Part of a small language model's weights: MLP 1280 tanh GELU.
Each number is 128 + 32 x the weight over its row's rms, rounded and kept within 0 to 255. Layers, rows and columns count from 0. Numbers have three digits each. The size before them is the row's rms in percent of the matrix's.

# layer 7 MLP down (transposed), 1280x320, rms 0.024, rows 333-376, columns 0-159
086:129118144155156120152097121060160114075113140164169101121119128125147146145139140098131139171135050103132133088124142106079098131107103141184136139086153088144074151178106070085121243166109150119107140204123130083194191071096153198070140137128140148139152169137134117125160090128083165149133149149130119140155082111119008082023147206224134118074121147135171090092145112125143165086093128119131117165132115114087139154101087077115103123061159103148142163139162102108123122102094081
065:143133107108231103132150160128163118131126095115116115115107098103131138122162156135133139198162125173103142172135106163104109127122144104097100148084164124213165167124111107123100087138121130169140131129070143110058170176142193108197158185111132150127107180181111078113081101125139103104190107051112148096117134103126124143179092140126141163165136136105135138093131146156122137141147173148173106157114110115158133068119129073119141083172096128146134148158111106167040113150072145
066:124122124150132154075154166129150142151085112146155102091119125156138139098101099171165084144138116089079127149086128150113134115124110118141123119097188072161129170139178096178122116180104142138156129143162143131124158141126141102064125087115095209073158156115117100061156090107109022115134125112111167148133135141108063127097087145130093134181124100141169094095117157159076094144175164193087098146110086128017125126135159152122124108096168127152126123113121124121146099070133196
195:113200138127126171159116085143129091153158176135115099069137119173169165103136199138106088126169150075087136064116145102107136095104095140165119126126126146121132140164071200077132132050156155201052179167156127120135104131078061152160146112096152184159086129170104148119142128128156174149127038073136147081117160136065124173173162153138101084131136181141114099171097097113120079153140074081103125083175066116174178111105133095131140034134122078120117163148072097086109187179083096
094:131120146104167154142120142150138123117117167144100153123159143189086141098134119107143149182099132091120148156180105097193151107090107183137111149165163143113086163140158135091129086111133113135143104077093052089068115144112165162198160114103157135095039138134135067121074135156129122124086096139125126158145219197149189139247122121125094152102086152094120161150142186154151132158184149143186151102163147085181089124153083106143099156139131171110134123145153144152103148172193128
067:150104138095147151122133121126107097186154173138119127122122161127238124210187188098097171145102128154186162092085076132095099128134093127094000123064134105161133104167124122056073164112126130101095138088114082184134112140117128140133108113087091116119096126120118162138137160118071051159136151124157070129121099132096117098107142111199145138094102185120090137174133113104098042073079120138153134124083116107114110089149085122077113119115117171141120130149109193081098120159126141
090:124129119146107138175096175141164132090084105156148145098132165153106153118097143157090107069059132179086138134108106123133067107110178144138110168093187159190128149100179145105094118137144133169110177097098146148074174124153113124111131104106125131175091146117132108099143111128115152109122131190140169083158161166211098179139107070090170131149084137160183156155135140132143073134150060144119097092095119157116092165153090143126106138134125100121088136108074124146107145076110119
057:112103142117146121091109119148134091174109143157132078119089139132130138131102151100115100145099099149094202176123148117149130160159096133135168106208101114134106168122142133129169114144102090105087107131110095122102183133073054145126078134127150163113143189159175088079120116136163104148057190154126151156151119077158134111168098255162107112097128135203197174086142079156117133077147146139062189137097137115121096119119194065089155118106060093124167139090127115133094147158168129
084:197129158124130118050176154082085124125118177105128171154176114127182101132090185102135059143093139199147141123131186112174062149124151141080130144192167226112199093147189116095122101155125118040097071102051141158078111113143115166148123151085138120111164155155109071084101123145153082141132173142132150104126130189130119163114133104155116080108118164189116165168154127144152084111214126135129173139096092164167114123129132101099099133158099139121118133112111140161146122136128134
075:117127149142074133200116134157139126076142127144128185141151154123132136096125103155155122077122177172188186067130114103195096122126129164146163130154107145122166113100161089091106103098120127146136093146156145098184133130090215117104134117105122147159168161134114160105163121073124137152187127198151123160102151103103172165179127142088231118080139131187115170128132071141114059137103113113104102164073081125084154181138142128081126148109113115082111105125149113128105117113148135
091:189120105137111139146114116099112136166131199077141183126120095171131119123111150118177143134154095106096125139154143145095131131115130094167210077129130120116127107199155149120172135157135116108132137152138126120139148085141137100127166128114151135140125085131161116056097164180192133118144101089100086101142150176146171160130119147118110105173110117073117149125117128141104084101181173150180155049052113134157131142128157100217135068165118104098091159111173083098066088107065102
076:177085202099096124106130151147160088093105156123127108157129139155157111139163083118125100097170128197104151129123135135153136164134146080138144144132114139142125094105193162065107089129135107072102097151088031085092159100177147109104153144111125138130031148120148078139134117132039173165127167161164134139125168159094161168144136073108099120120086142114095150140113255080136165124085079173156106093087161099130086137172093097108124065185132169172107121137107159085137118114151129
148:079070112119085170133135126155120126084082127054115106101084144096132117182125135163143124093126136149125172081151119159088189096173134137115107176118155143145120128115202157134171103166189073060093108124101151105144127105143161161138137115088141139103152102194156126255128132121133171164122132121080178127163121084134115149161104158104132147119125082139134147145095133118150112168127088174150115114127149129101077153107152103077169102074156129116146073131128143139098206171152122
065:126069113173104142077118168127117090160145130155116079107121137159189181098192144123077183128133134171125102160106115145163084124127165123078154069085093162127117159134167168088151073188133118077105054141148102150103135100121132112144095139122159136165116112157126113082102148103119111168099120080186120124143068106067128141161083154117147109166114155127117140132136098121166116127120111127096151043161114151158145136183078125106177151176094135150212081133134183108131107153103117
072:115123088184078130163147133102160086199149120130167117140102111207129122143148120116161037174153083089083147123118119140134107114119131097146083095110119125162111131115118171104131131178152132128096097139122136151127072117117098142174151112144138093123146140164124122107075121188092145148146171182122134114145165071135117159099065185180127136143102081148166124116129142088120162098075035122189147107170144154152152116122145078187121113088133111124181166098134144105034000108215138
095:109127097162131129165174134086187115134105100150182154143120120176207139122099158145078115091135092111100097158166130128130161139122095142190100155194114149191133118126110109106136055189114136140113187131130164102160179142107144166132157091080145195102112152113168127109039082142174073129062172098125172094085131100102082135125124202111120143152125177120069129085123136151134101159112150108105095143092124134111111136117152136147162097195143135148103151138243176120125101133143064
070:157103190158131119144132096104153127087115145181160155140148104188156089141113053141063069131168104106093143185178117135141148150126120115098130164202111108166155149165085166102108115070146107140091133153076114100088157174061094088141078128148148136140149169131167135064152140150090115109118155075149142164155193152167188119148119160127068119145085150188165114109120059152074119112159180148146066149138136109108094073122095135093169100075107139204144138080072176121073128165181140
095:160117112136131136072162150138178143105114166134092152138147094101060080129138158191147128103151099104110114142133172140150123060117108145189155139166136077138182107170122113109110174084132155143134180089117114221101122138179147150146051035132123123139101099123138122152144099170146058139160134123126101154134240129155118086143096055077105090255106174142103109056123149119209123167106153108175182114083120113108143126094117109153152136107158101113057112108134116153196183141163160
134:138099099108137138119177109123113104118132197126122154098116161081082080116125152109104159134127079156194079127196103094108142100183195153175078168159098098113101113143135060124115186161135097108136180034135097123144178152127120113112100099193124020115120191137135159104121156123126131139092118107079122129145103111206123128125114081099080119150139124170111147091107119090144105096113093107150104181116177125195094171161137115165144114162112192123152092157145160133137120126151171
140:190115151101145116081113111189112126112105074116150101173111140101130134150047152134126153103070075120095126160177156129121124206128168118091151115104151082128132192137160121146095211093114154116188094129113102118130125109136128121075133168111105081142190118108164097082148142132132142133138143109123136087122140105179146101129060096123088100147112081117129119169106176165131174088162153147117132127105131150151144104158099144115171121087102087111100098145187082097140068023123158
070:151090168109187128124127186144099098108118183089146118153099129155158136159116159126107129061121145129133164098135145134124108071112180160097126135100180183088155111162069144129138156139117134098148131204170098099106176135172094065093141127192139147106177127141062129123198071150101097196088097100109108124116128082146126111147122142155138113159119021214078128184114102118130133156166158076167189111105123087097145179128117142181157094098150161140146173121126140113181135156145139
049:092142148175152165112095078128167103142081091172123090179070124121067136162172172108135081137123077122142147175116146101168137121113184084124164150108120121136124140141157172110143137224149105160153191145155118136115154144128084132082144151147154076128095127138098124117167121088136121110151085108140116070130100170102108100095117205073109174141146137186150151100132092142148131146240171136068127087155131154134168144113179133151113127122121126118106173114162099148153185153079154
076:055144102096123127138122126134048081173132143146200107118057104109139103152079123121145105155149149071101164109166123104163104112177136163081097075147138061120225142150110113156141129130128119139132132087136145166122108137099130123097131154137110154116086157093123119094117118121163099143118172137126120139143089112143109137114164106225109133189122185074113149182128148137140101092094110132115110122095172152131115166091123129099124109100123164146139077097094113164154017131160157
087:159081128119130120141103185103169089121117125101067141122139081100171114134154148177091103155149176169118121143172141133121093136123127123102040168129101146108172092088067134150075104163147135081135154111123127168149147192244103146146124169186119121087088168111144119163157078148145179156159107168108139161145164086139129138137186206120066105136161064069077150092139082203105169148103153123089155138153105099112130145118163150094123113144133144110107172100155125124169047111145121
075:200149128149178126132157173102129096095110127143143080127110203077176156164146149139154092131123121197088112091104110093121173098140114118107064128085107136104177124151047145119097149156128107123136108125119090207142162115166100112093111084107140112087122134154137138108097088097141132115143116139117106127117099138124167083088118060071156140187085116090122137164165109156120145056164097111097167093117088135176115105108169123147158120075091164127136152103106211172108178112142147
076:162114119123185168119080179156136069086106159078161120171094091076111155152100155122155094142146164163113147127125184094119074120094130056105099160182151154095166120098154140100141148144118119079125119102219175121110102143119074129071164159129165092090144069096133112115190158142137097198136151170123128192134139115163081078120097181115114145117109092134122130108104113136121172150172162151117122186133154163119136220149134169109131117102148146113149144106184138113151108108116111
096:142142129137153126121089138106143080172162058106119111126113181162178150156171132150153151097169204140082141050101141110144145093175058140142137144075138129172090121155117116148137091011106086166100159115127190096169106044143153150104084094100140128182139139076151149181103136128071099075174124098123088031124095092174131139148091159103114081154106116167136107160114143132191213168137163064142083159131102154128128147098153129109139184104152116114049165145153097093176206127119092
064:082182141114165139154113079134088146196115176170119208083156123081120134138135162082126150126111116064146115096132115089142168102086155135118136133116139086137062091142160146115119162124140151175112160176156100153149120110142080169090187099089131129109161150186099175142163114206093169103124133178144123166127207102089171115146106053119091127111116102069083148071084182141088147118107116144124128148117134126142153100103161108177173124098127108142140123088106139118056151181140175
084:086076163154170127166203142166138113071089142133085140113130137132118127157152117144157140145169181218113165154128113126074154147114150145076131167142162161105161145095072113193076197086126191103151139072097089158166112124160119089143209094115112105089071132143162159099123114088156125155135156130119140122112092137090196086166125124170146115199163094151149149114110091124136128172097135164122099150073132111120137066122079091104149068092114162140084113127100171105125171099129087
199:129141115122090130211124096084135156110138130160125174162148129070107134104173125119095196159165134175135107180105128106110158065081084154123070160184088091201132096121108152122087058160113160159193078059190096113127157171133087123167139125122119112139127166101145089112157187102123126104105111119183139099114117133097123130121129106132102121064196140113125130133155070112167166147118092061132162143168082134174138146128156115091098142134113164066191150102076157101193177165117127
073:063138119118107121149092115212089140133121055142088082119168147067077116112126165138128115099076156134128134080146135147154103121138137135109150109142093158132223110107165107113176089109103121161173156193151165106139061128179129125149155190087109102124209164140095160078152108080149234156132085174111092137134157118135115114128094130167147138070176082089102198097138087140098120189134100149135094108127150159169168100145154088142155101101137064125192141079144110047122160118131101
105:126106135113107125171143134063136079173134197104120086110151122091171114148113151134062147115177129088128159135140047130086084157191152125070135122105146113125129118105184111020139161114120114139170088107076106172128147084126122100097137219128145067090089144150164159124047119119078129073105122114128146112133177120123120126144105141161083152226091153083100133147128090128100140172100133104109149088129112096130149131132133184091151157148183087173124151186115122186199160134109163
071:187113141084149150123104101101118080125090159139130117114106096127130077127066086123119138131136098152137121146159122169123188095068113145094163079134122195085162096136087149160095145113142084182179151138146143156090133128132071042151195133145105125147053154094118158114154136141088159139087151107139131193126112114114145113129119135065112145158095177107129128112114109132109155123094159138145079106182113126109121105161109147149135109146137164172126130085058095122101149151191147
078:134133111150136150172125108094150156090157161134096167125140129110109106166077202091128076065099173065115171095111068105131113122166172159166126144109128007128166117151138106121145082078132144112122181160116129115155070132147117201063171146132131150135111140157145158136126145188116069161170127134121091105117184141107106123101192083192137141136123194159107103148122133132109093081152139163103113177096099095175150205145141134171191109140173077114100141085120129150117187134076164
085:072129173162135101085131104134151100134131156126116136124095112124131093128108106114207140135163126148114124122191088129116145146112108089089129160108101169133073140128163131192131239123146080114102126119140134126074137111125178065174221152130108124093127101072083150127124135162116141100170088077156163110107141165106170088135166096150048132134088165125126129123130106135133210055133147137172101116094147138034107145110113137197145112136102151091085150087072179171089175166111162
060:087151140176102107178144123139110139132105178117159121146102108141139121088114095162162101114115151150101113161091135119093150106103136156126117078133111099187124147144153124121186204079135162170122133174120160144117108167145099144180129161088101115142095112112104039095086058071137106150128113116126134050134195158160078135120156090147133154140124155201163094091111155111160182045158129131131157091125134115146135130092168108108132131120164118122129081093127079151119111086117163
115:122166061095153129131139094083101095057130186063137133108083131180141129126159126130100113118170168098126173097145080095159138143114140119137101140144069143098134165141111174136146104154138082129142116158150119152156154099101096095188102121112121139205068167161108098150106168180069147199144119109125131094136126132117110097185157172078086105167096107169143118122120097185100196162114095081131117086161121108133134119080197109100150122141176096170167107131089199064114184168163093
074:146179165129160136112137156135113068166145090174129106086118107113126130130106111158193143126104162137137137167132191139110083178134110158115165110086063161066099070128121139169151158100119143128138093172113048157088126182152098132146154136176181129111141089125164086109131177183133154136106142086115170129111169108106117127119103124077079144081092108135070154124133129106152161105107171141123113103170094122095129110133131124100145135165134135123105108118198084128139164199155142
147:175102146160163129050126120131119082177117103117160139191129148136138142148090090123203113146105124155162123169140132134192129122120136055134090137047112080139104121155113120148132160152144148176156143150097166132115118049156183164056097145087155071086142142084173129119101102172134113111181193133099082172119078115172106096138146214091098085152070080078089126170150148166119165124128184164162170171145125139040181118110130115162159167129104108144091116110190114188138134054144114
110:114154111123148143078169099188141155150171125089108136118165158154091171126123150102154148142112086153122056145187124148073128111167060115166143117119145119138089132123119156164099221170133087111031162130151171166147085125184180107093116090097134098070062124087129174108113072138119043152131060109103131107112153062126114118090126168084139169204141127110148139185147142113125184126154110125118125063100139086093163108106155120128130132051110148110117124088137141159132078069121164
133:195096127131111126096101159152098087164112111150101151191082130123064099137068105171137119104102187166125131161174148180095132194143174083108038133159094123115130135132154066214110127106152154109115104133091142095158109139165116155096157134083134084098104116121136138095158161115140154108158133123111135141142144134149121144142148136115123114157055128094121154096102160161149143139122155136161073116094122117089192162116138163078126191206112059103126138113190071111133065045151117
072:165090123214090103144106134096165151117145196147165092117111171112135157106184155130121097112114099182127139165070113104123132118155200132111084117084154145145167102164129158018117181166153191152131149080166147111150139068118098109072140111119118145101116146100076139117176149135124092082125136152125104149165191131102190132129153041077158127155176111141177135090146160116098094127147098143123081078154114147151134114147158179184100139026092155113151156138140179087122105122149088
092:149118113160129131105046127104164123125136141125121134148118128157213099106115110147107173165204097108100173180174151138142143188138085199091166154115155143153155172155139160126145115109134129099116117096090149128077167106106157168141158044147121198126123126162140089075066103158147108167159144138154144164122152088171163132105113143134109102162097122159142176179132124176198104073176107113161124133094132098186082158175155110116137076156143095083091130217146166116102123103173148
076:066111152063150161142142152110127120146127150137124108154131144132092133119084107094155105199143166122133151169077131122048100129115174123105173154143149081086081146076148151115141101142127162137172137124113131114152148106137101106075188111112135139114151202098085134140150170118146092159141101153185129162148144086163129126146084125109086164113130095062142196088127093120082139127181127155137111159213155091115075117139135095120138122129109137141116106153125104126113102150105124
# layer 7 MLP up, 1280x320, rms 0.0387, rows 334-377, columns 0-159
065:119145143136052156125119093134097124146156180138133132142152145120133109155094122139106130055122098086156111076118121084134139133113119142160163106148117137059112092118121132126158165121124140096128125126212140132205086085133093159102086072127120085096141096086121171151174138109076134178036146196120116161151145143123133124065150142099090052092120104142118109163099098061141119142107063132095114091123145139092137150144133185127101166091177101101104078114151144087231131087159105
076:124166143108127128173086101112119123122161138134088129152119128102101106137127161091078163141151155163156141138168137115143095153126153110105115158154055210075107086119088173088121119087156123123094134108090109131121108100109072145177155156116135046185080105120141126150094110154178238111095121139118100085114130107130181141150180119151188118083141174134119182156134110096190105128089083054166144109155147128200120157148083096124157112164101146094115139136140118113128159206119059
172:146131127202159145100067104176104142082134132121183170123085155191116124130140113121166156103128139158131067113152203083163132085120096121141148106092118137130108097091138077150147100152149112173137151148190133101129126111123149203143139115056139116127117052144130144103146159156128096082138155084116112099124192201182119129148085146122103095184099099096118134190132173131102098094088166153125143155192058117153109086166121121121141189120097164167136122188111105108199107117124093
081:114154105143074098097156113112101124140153093117134102153124110062157111164113113163132124076151106149128118094086137165051139156157146083125137104102107092148161111126097114134135164136109138127096136172135188150191137137118103096073102130138092107153198122127114198133194150104084126110146171104144136086089042068099071121017125143152175092155167112127133110103105055053116122122081072117076101166103124177075161136077165159132166088129116059144106116127097097127181116074069131
065:114143090170127096157148134142152155091099105124150114116109069132067130052071083139157110123169119067054116175161162113164153146088153134154255141150138170102133157093131150193198111125111104161159106191136178068117155112141092139137142161136172161125164134167142101112104104130171218117115094161097170130142153126164141160139094148034125107145141088127153090101116138171165167183185158127110115112145107154130132141083182116150156101117150076098149110106156063140136110115115119
077:103137134141154103083177095126066131165174153106103112131122086084162118113134135087186135181193134095187141133138132135109188126155071128089153058140056099066124131176094085146185129130095114108143087191155126090180093148099113140147115152132143105105162110151115122135122166149171091132121121056100091169119140118048154099134137157177120136125187129086091075115113123104120169142127168134107141159151127094145205102118186108135184105130125127117162111162201113119155157191129129
056:140175140118142120163149141106109154105152136115112190128181097107130106139146103185141183138145148110151078103088080126114153084097137119128084137060141143109145076131130139127087129123132157150174159122153159157181065107159185115144188144143098077149114071108114160143143139113096171068190070134126095113075127172101110152091141053084151145164122136060075090171113151083147145166096095126190069129140117145149210082121064196167135153157172167127105096137104141122155120090103157
076:071138121122148127190096121155138122109141072149126109101072128118103147099181083144142175109164100069124097136108053125076197095123128116157138108064105043129095154125073145157150151121105130177177175126205129092176133140124146109102109104167135124139100096126153164156158148115092176112115088125112125155110129088103134120147105123074154155134117103055138083112085128118125181128033133102131090106141150103088163095134100134156167151094156138096152116142161144099103135140138146
070:135146101132172137055155118110123151183120114118147088128111096128131135155127141108109136198149078107100077202125124151054161134113105115111088120101141093103110129162104157146158147134101120120129171128131112147071140145142033137151103130149157093093098101123120106140086136184149096079058107062126121095159110148153088082096123107164019141154139143084133080133114163099154194133143122137162157081158158132180108067131141101170140087136137123165146144137110152127142130136122133
113:098115145093143132109109130165134117125131071125138080133148144088123145130151090159105137117124134138149121119095093101151140109107080173106087150105117157169157171071098113139116144148126124143099129134119128135103085153113072136131083146118117134093108152160080151135223104048074076149115143109102164102119146099098115142122111129110138159077130116171195092214124122153125122129110038073078094203153104108095119118124070118056113187086134134138133053142123127147185152126164191
077:098174065175173130160165116124082175158158134127112153102143104079122141115086156133128140138096132057149098137132120143122124091116115156125113089131120093131159187171087080192142167125100165159134182126176218135181121150088113127130097112143131112121188123156117188118135171134199072095141069105074122116117089107153092096129115165147153130153172134129176094140122015165104107147175147059120147144125118158143189110087172185163146160074102074059129111129145083167141136144098132
125:097131155127105166117173089163145150132209210147148110103164141121078130087151114131134192166157091222174078141132117080138160087080133178150097080112069097141066147127160131148133110117121178193128139123147152125114095127046167159161096119130104100103103106101125132037194165100101184085097119086152122134123075117150121106121122093158120145139095123091160119162121147071121132125109135128119150202163100112120145093159125164167143145113099156119101109136159113110128146166102147
070:123176146077133112160127100122142171113127112093138160148157105083068088129049104139199106143130118106151165119140133119082186126128105154184112146158164103144125093096099114181135164083115149167157217136127186120165118168128139150111142121110063105115125136098146140144144127145170152057145121175055164149131188139157124124096163088117139140098149126116156150118109155114074135136137110150163095176105125099109168121072172148138059138091151106103057138127151096150112171115153154
069:147161148081165126083097127144107182079112136119072155118164146061138136142099141137108208089111187176175109123105127125107125156126120163130157138149123124103117112144156082152120121092110116128133160133135139106131185151110172131109125136121082141131110122125143125138172139067160150097115098069119136140106077167104127118157198096079138109136151161104114100129135125166125103166166181141071114163096120109106110137157112163084122135169137158163060071154109100145210255125077165
088:142136165073151142107076114163065137114139146085058114125134116074069123122171125129178126151097156138157164095096119135142105118133150119060164092076152103075132153130149130144118193100164100115144081153125103151124062097138113084132100154151125071159136121148094139124219155121094167148176077134133118171167116145136167147131123104148136103092124082134191140192122118093155153088141090150150143129151116117109158120139104111084083190073099103083146090120009092131121154123112206
066:085160046100134139105111140139118138162128127080077109103109144053102181090149183121225165122110156165169125089074133126098109125100155128143128090074129144097112112089172078129155142182111135132143131146176126146169075086167166163104183135126107106113134085111102125151120135108152165148144106170108126110088073117081111131110139104115214135079144109079113149150131168080182121142114071110092176122112098141125174188167158104170104150157139116048117102165194077142148168089084116
086:114131142112114134188075101118090102140149085095148110117121166137200189109121127080108114146096149160134147091137091128102113191123150104072100139093117155112090143096138140146146105168099111114103106163148140054177131127091115091131195179123145126116146134125134132120152174065145193126119113127138167089113024130076139185141154169175140175000147079118168136188128100137047138111161085149081092146158141130116101124157111139107089139123093128141180135154114150126073052141088101
126:127111133076135161097109109155143126178153196197171135111168162179153153133094165104157185156143106147226122100119066033114079088065115077129166131141107187124110144172111139176174172154131131136118166149131175118157139096071127083077162096161151137111111151065148092076118118077126143103131059077138138100151136140165115141106145075081137072089191106121120147128071167125094125101140071126084144163106084096163099075151117121162157127162123091161110131164197145102100105178101134
126:087132078153179128088168118098135106158120140160064129094142106082165143116174095122141124130173113093142111113078104120151182049056105119165116120148086175158116109178134160148149067121134092171032167153143146116096100158104150161149120085134128175128109106151109181130131142077151077148137123143103150154154080085055115172147142126116128108085132155143183129141176111084131085170105118144113100106148159119129096127121120076194082158194127177141135128173091086177116231171125153
131:152147124112146122149106051149105147089149094141096168053135201097138087094180071125166179096108103186199068087156106068109109099072164163211118130121119115084112157146099116167160129123136134173119154111173180100153149113101121102133135104082129119139095114121124070059104161089120136113144141150098180077147161133069135119086109104101118112165136111134123160175135152132094154094100079118134144150136082111173127125168119104153142168152146161162148180168131141081154136122153128
057:152116115048124104143152168120093159129168168104152161067166121130173131077056107136101172099121173170099106112130114129078128134123084143132081074150146140123135118092121080121102108046116137131141087086119134136154087102145153138168098114141086165134137132115136130133137120161130134162097142133102157218116171098165172175155160099153142081130106134081125118147101170071126125137019065099164118195111134075100113128171044124102124161112135137131127068129107130143100096116152129
078:189120152177137138138112131110218147084134105093055141150183136150100157127143138147126144089112110152163109145110122145095135133070143078167140170096100189140067117116140144114142115134127130123137133190107127081123159123144138128159119120116164074137134084146150157139128138123103183105159073124125143135111124140116119119136067135047143136071149086162142086080103109128115142160167133090189123153155087113101158104133165117161129158170140098101121174140165160104091206143111106
116:076082198167142138081168131136149163194168123112104150159093138137107111127131102127128175121112113124116138137221095087156126146151140166126130135055094087108076157102095095150172166127156085189133075066144197125142111131079151110125078140141148129144151163103107101101146197091123133090161194086132121188146121148107103126062123098111117157137088091079169144121080125091099112145182135116107113135085154111180112197171084131134123083137151183133123138152133128111202140169140159
072:074102120118088126135089115147139185141125123120107187104143053169101096102102117109093160103128152056163147182145139149124094152082155133178187132148141128179107149129172112147178105098126139140119145147169165072114071142102151144143149157148119147157143107083131137130173166150132086153078109121121140133126150111136106169164140174168095133089162164167135115110075163102138105189090154152152073167138137112106168134150100137141101138174153094121120105151158036092120102168120106
109:103089141134119164133202073166098129144133128140160112166148198122080073097131062140124182124126108099154122118097098085125126123192159197125114105128052133127104170135114108134112135066158121143086106136110137121139108130114207119137128104104124143158127137179052107088121095059110164082082071094122178114125123116098125149124149096112118157094121088186145133088111170071125089140121106105146151135121150107194107117165128118179138129156109215142132092171139113134140153123164143
095:140107112104101136137176107125133189096104206151138137106175090105107099086101121101083121142092021139211125206137115137096111161068191139067088134200114116075151115092141140112121157252148171096148128124139081141125184223130120094152162132150145128073108128166113133109160113128164146172086106154139165226132151154076091129085192121144134220080158148109135114116147113100077086117135105185124159122144138073146127120161098111149120075131115151121196101138119163154109058124157201
059:173070081129111161105109174130161112068133097103166055192088131164155132124128076180122122126121111205106156160112154145077091177144120097137116151137136172109187158128100151112136108131125133123117115100119158128092135168118145091169099145151132136138107130054142108130104103073147081129143131089132107076128033152165073145084181170155171147151134146154169120165157092128172100139158128123125146126144119143111076133129108146109085121146111176122110121166167121117211076064123065
084:183166097104102132096077104098104138191154135149170111122119113103143125087102152103102119094097088049162091106140135121191130134116112116184131081111084097158109112186167115083204094155102070146116134195138163088127124136116151182125070140138147136153168113120098120130139139148075123101116089134152122144168179150152090163108121143095110137061089162105113104153128152117153109133152112108130147108154121150133123202154173182130101188158136070096139119130154086154130092148128182
151:072169120090123110111148098059152120091156157126090162138120123104135085108182150179153132108099108148070099133084131096183175140100106139095177149178172106189158127113144183099114129196100139147191126129145153115140110106140148148142117057139127093218124130185149071115110174137140108121102181123151108144132148208116077164173138146097111175120127145115133101155140117078132121151054173153173121185142105109104125141139112108115128149136063156095145163119114190072142112099114192
068:190139136140167128061164129074140112131159192128194177148107109197163128128126103101139164170165096153143108164113137121108164115116115129128065125116162073099073113131095166115078155131142107111107106043084086152128185160088129129105094083154133173117055106102151097149123135208110009071143151116166139144113111137141115154149157125099079124226084166143141048141122169113138157077114154152094156162100118114078106137147087168137112158158116187148053096168139164229131122119128147
087:135126092132133137074122109167130184098123043155141170136092146151108127102151114121190097134076134146146092127110189134144135102060134136192096130141114140126132142171074169209144115127129148127102165146185148092122110172135138155133113069125125166175162128094107121146201132136202133206120134146116116139139096145135129134129171128084202106033152088176142127107092179146158095080180123144145113145118138155128097146143129067153095099108083177074132100100146133056068083104150089
079:066131130161091126122149139163147151137155128134167155173159152126128186143174177140116113138140156099110132154094125094122074189181149129186099185133125072188104158120149116105153122144101167101095114105100117117167124121131176201106104121124157125101194120167161103112098123104157093100175093143125123057121119111157095116142158144171133096094141085157116168162153169108166101127156093130144147145090112128140094174066143122125141156119129126104140116145184127125151101085082115
076:124123133074120121067114147152116105173108126100175098119111122160173165056153094167142125182151070204150089159141168139126124130105098100071139111134120241106099125097127155125108185187110101158098103104143121145090164126103134069174101120114134114120161123101105095133157121057136185087085127112124161146120066111143155131144076154068121118092139054111155126126137106090148125186122105111127180109170129140073108003133108122093071163112087180132159107163149152106144062142161124
078:194129100107125177162108146129127151146136092110113122126193143119150163128141151158034108108082119114132108149062141129147117140091171176163108100175132079133172134150109133079122031137109224143146155164133128128181118132132087214116066098121162148161132138187162138126125150096151099154085149153096087128148122096132087194120089153120231139116150111131149135150115143129123046216118090124096149144137102126209161078157140148076099135112137114142159096171178087107175074083140088
055:165103109076160161095124138125145128135160089141073154094159152132109132128140173097106145144142106098177149099129116139158107116141127110137134133152164113101127106101121144130048072142128053115149139103148095107151159107121143140082116101145140118103149138140130205162173201179181153091113143134133129235111075107107169141164068127097145105121143110076095143161135115158097115213099134099141094157127143108111134110198098150158133119158092134151122177149096164127143172156142109
142:104126088120155145152091127135166129171165198153136157142126151147108113118153075073119176138151129147147150094100112066098161077050074115164108155094143150182135126086136130159149137143159088189099117148187166124159050084125144123086081095109151101110134121124103144104167176120095200114101144098103135118159142153184097129142082114104135117115098093079118114148102192101061128123174129080039178174179047089132126164123144130151172111145145118139143106087126134109167118174101101
068:130068095151103132154098094115139190095110150081114145136144160154100123107152150119072115106157096121116092100122093131126174061106141082134068133151198079158158187124117156109099099157123087126140191080147166118154114075123162137089096124096050154132123146116109164131130088097143130124146110148131091098137109173110135161142165134148167129191149156122173086123129123149089126144132104112137175144091151150163119134114108146151121133109114149110134156139057184128088059057097083
119:128145107086127130167127120085171126068121126121100144062131122114126116115171156154043110099133112109090139095129109130050120148167166161085138126229140135133135147108173120156124068145127112093111139065134110106106184167113106097182172093148131120209126146163138132099132154085138153132100049142138174075132141123033109187110100065075174202114174165148149112052139139090156111146158089099122107117103164120183110151129126096135109062143150155082150138137073171066106134177110175
107:133106154119134125129095153088122103092078172158141132121139105110185068120124120155119105100135168119123175149058113102168129148092197119106115131139128161146161111166119153104164075075122138157174142148122094092122129168064119149164147150163133188150169138186133147129144168091079167125094160136134113182138086167113158144127151087177103109058071100130126106118110153110154061168124147132132113178106147164181107142134087099176113116221122072083135124170126049119099161166095108
113:111129155089218111090160090096090107143131134114152090112108160119144137117076150108116172149109122105181123095102082087129121035149123151195169115129122120140093168172125146135150126130139099168061124112119124078065105140129160160098172093140149141104107151133110103102127069142136146127087069072086162179178092113091139137144157085082176121142173062163218171167122143062108100118156099177101121102133188104140068142182108068181138076102104148108143103161094148113104092152143186
072:090165123053133147095159123150104112121099060118087149144143087126126103141065108108120159138121180087128141120161131129160123137093043132140152143183100110114101141082126107226162096100102051112113118199100099133106108204113134136158128127124117087154132108149183132122079096106144148150142097104114153139095055111170096118131096176170115149119109135103105125180099124148146135135118137136113132183077108101115142150128126064093143121214147089147094093128133054173138156141116228
085:100154141087121125145187109138108122136124106135112116109177107089074157144128134137179089085077178156164084090073121129100134081090182064146098078146115124115111075108131098125136139135109138137136140169159127125168105134136106094141099183107122057130139124089130143136184160085103162102082111107094112094127098156067110131138152103129156113112165169111093070091118152053086149172063098153116144123163100175088166106077107159136128184128125163130152111069113091117138151157088109
074:200166121205117092096118116139125151122119121131151154105128097125150095140139121163094182043137109113111091099164141137208172102146090134155074093106104192154173109202100126130113169129131085123092093159144121165110078138126137130156077157124086150142111080172160125120126097153121154106105138086044128116119106165106138139115165133152162099156127165185096049159126135114168099119078144100076111129039117162156188125112115160157119146129139124141099153114158137107163176090127123
072:145116145121138109129110140145113135100137121099101104176085118103114114119140053099089170120072134119108107124147130085079147171117095135174171080113121137068133156137134088157135145110092107130137167105167145086154102158109166154133094104161166117115116156149088175161126067116133181113133182089116103088125116053183135080140218124081162074128104163161161114179105155100149125158115129058173167122127128087108101135121113149115145089101152125076089152121158150127140083085131131